config = dict(
    num_attention_heads=6,
    vocab_size=966,
    norm='layernorm',
    norm_place='pre',
    norm_eps=1e-06,
    positions='learned',
    learning_rate=0.00214,
    max_grad_norm=0.5,
    decay_shape='linear',
)
Each number is 128 + 32 x the weight over its row's rms, rounded and kept within 0 to 255. Layers, rows and columns count from 0. Numbers have three digits each. The size before them is the row's rms in percent of the matrix's.

# k: layer 6 attention key, 384x192, rms 0.104, rows 203-228, columns 144-191
# q: layer 6 attention query, 384x192, rms 0.108, rows 204-229, columns 144-191
k203 103:194149130083096116137104171149158132136121139121109142131182158094173134099091181114111120161136194119103063210137183103109168191088098194070181
q204 100:083100062117144123136095100132146163084146151152132132101149109071145113084132122186180130094166093103157138126121167053073112118143128111161110
k204 100:130076103081113128138124162105145108082116101125125130167173114113153148128155115162162153165085133034119165121199181073138107147076128133144134
q205 102:122081083127130131153126181136111119131169169128082143109096135112038124194100142181133193090163135144096153127175139102158093215150116162168145
k205 103:139126090156080182126142141152097088145124088127095092158164115132159146092130107160072132092125159159113133126138166096178155113075106171185171
q206 103:124138150150147149111160138175130099157154118117107157156119133098169122142139125074167131094160150109206157043139159147135163104124149128150127
k206 106:191138149113150163060138165094146117123125101132138121139184158142103058148080140161088097074165103106177171161100108101187098153081106130115130
q207 102:093084188083138134184124108190136061129145171125184117100159103124148123115118139034096121171149163123105125117132138172118076145149116164155083
k207 101:092239101135135077128132136138115116061135101135107163130133114116137104131162136167114123197174127120099169118100123083171102162126146101137082
q208 116:112180115153101099080118135136133114160134132049122156077101135169145156099089132075091151069089167084112137113057056166115130131089137133131164
k208 110:184198148166134157162187124178143111094151145106128155133087079114111125109147165174106142097144153135071127121050136138092139157139136079137107
q209 099:034120136147182155154133132147139177126118118103128127124118165170122082113136102153149128142140117160166115079111138056112157139113125136130188
k209 097:131101105108133205144066146086164109100089160163163126133159119122113152170142149084134140034125136149178104127128077142105201143075088162082105
q210 105:147113177108202132152093139135139096096158109111108162090098136135137137056137155097099188092056110077090120153113086168117138115111110138134196
k210 104:104133121113146138129199135146109126161162102096102164133229160144112151155098073118127197084136136143082130133126121124189119136142137127064135
q211 100:119154183049079148156107093135149121153108125058118122157121168126138155151089134111141154176175155103114099072134127141112125136161045124122106
k211 101:146089128132141134127084182098115095181131088141117104132131109120162092162105121090042138175073108150178031197109171085135160159187127099102107
q212 107:173096136163127108086146126097145158132101156176125148124177124132150072147113147139094137126089148091094130159149139074186129139118179076195095
k212 108:125088127123103144122162107099148165134200157169173065197055167131139159098159155170132148138134144107067107142071116126122082120138139123114102
q213 104:096127103103103124118126100101219156127129094041138120134168065144160133104131130086186103177132123109136120106133097120149174090174105115152141
k213 105:097127119138165116126123139177109173078129134132187117091170109081156110114165094115167106132087156076132161115152101194165174094148200094146116
q214 106:083106100165068114117092124116110140100132165098125179133125134086127119098093138115111112161098126186172104089142146102107155119165132107098145
k214 104:154173076109094133093139122150116140125103140140100128052141132097145096147128093088162087153178114054132142132079127119124182116102113151125113
q215 109:115134124117111143090135149116091091098166101164132139115160085152142127163136116097220129069147078144103144083166133149093150123135204132142126
k215 109:103134155110137168074118146116149115147099088116144113149106166135110161101083107148055087078126088110098152080165152091184135156135102111122162
q216 118:070085123067154143187109160127134098160165133142085192111055080134136119120146176130132123142073145118085138064187136121183153154085113121116070
k216 119:110083102135149137130150075154101089052160155114122113077144156162184153160112190118136095149169125159134131157146155151199112144153097108108159
q217 106:161156102090092187170124136133142157117090156160175120072138152119075143115137138137140109147141117124110111173162109130131125101103149110103097
k217 104:069156077140126210125058120167113128109141173087099135109138169139151152045205117144120117167158101120182126159157155084083140160088166124083149
q218 103:060098136166110126152120111108144136110107132078154169100106146173126159171114167123131116131116135099092127157096132119167103209140139174136148
k218 105:174233073111105115118147084076118108100140129211087184128057170184082139147181128138068121155137128142093102140160122109114108126108120136067128
q219 104:111091113111117115142082133154152108170087104119068134152102078109110132044135176135131167120121137125156135172156128128063166125163152123115110
k219 105:134066109086135074130089141137128143129147147131141132092167162117140065124056089119161184124131096030139136117139157162120162092136140165066131
q220 106:062112099135141054130139198105167119121202141124148156153160093152172099104143139142099179107208130166100110139139085141216133115113201136132121
k220 105:095106129181097167085118072099145154189073118154132121131204103141109112245120160160092114129149131117123187096081119056132063119133175058136128
q221 102:110161141117179070097110122062146125077180126120143140140099105148150126123055131164171117134171087106164112091075124168072119134144161139137131
k221 103:135100105136127101143106130097177135091130118160102141141068110144109121102127166130099163116125185125141085087099151043124079137115108095150196
q222 106:137132109143146066119123156119155135140129160120117087179161102138168117181172120076202111126113104149109145098135101137091097108146150169122122
k222 103:142118118095112076193110078175163115163106123090128121161159156066194184095135086162089108105152141115129142140117082138101132146126128121091077
q223 102:103103067109119158123134115180133195130122101156129084228109128160122187167124103090153144187058157166137104098055059144115116120137178062127139
k223 101:167107112142144102107125122135087163080135142111156117127175132087145136106168183151129190125093123130117055127131139078122163111148124110088136
q224 101:153146167128127182097108122114127132145162098128160101129118154139108123196096153122048164147137167086117078141117146136146127158116233125080122
k224 099:102137143116095125120092152121125127151065145162148134115095128057117141111125146158151188072085143125128141198119151182074085076086168123110128
q225 105:104146128162106137173160174104116134116127092082102189132167130098073177091110117041200148122110107078084109106107137179170148178112077132129159
k225 105:152135161124130109147122143094106142118106131147076102125085160110101129167133146101181169140119128111138097143160138146135105148125189089160162
q226 113:104070144141109108094169083143106115142116099145117121121156108097120160163149093119084176143125054128138157162150119135089069085125166144108091
k226 110:131143132116206086161131097044092149133167141125130113211107094098117112143149118104149114107145138128150121141111131089152072142130182173124106
q227 115:154151108069196091123101125090126108125112137139173186113139161166147131115128091129160122079135129109159104089113077170080114189175120130088163
k227 113:179099071121116146137153193134110065135169142076063150079078113162098143136122074121107150099136120131070124154132119060151126081067110122126145
q228 111:185092151131133149160095117119067096101101090193137175108150119138103102152150202143161118123132136119087141074075131128154137103175112199178154
k228 112:113089110140108138129153152062116091154126171111095126058141149130085146129103112158174111092157136153091182146140176129081143172086146151117061
q229 104:185169127137130068143158136146095176086144104161153175100122136129114111133061076176132074117102087158085139106104149119086160104149092137093153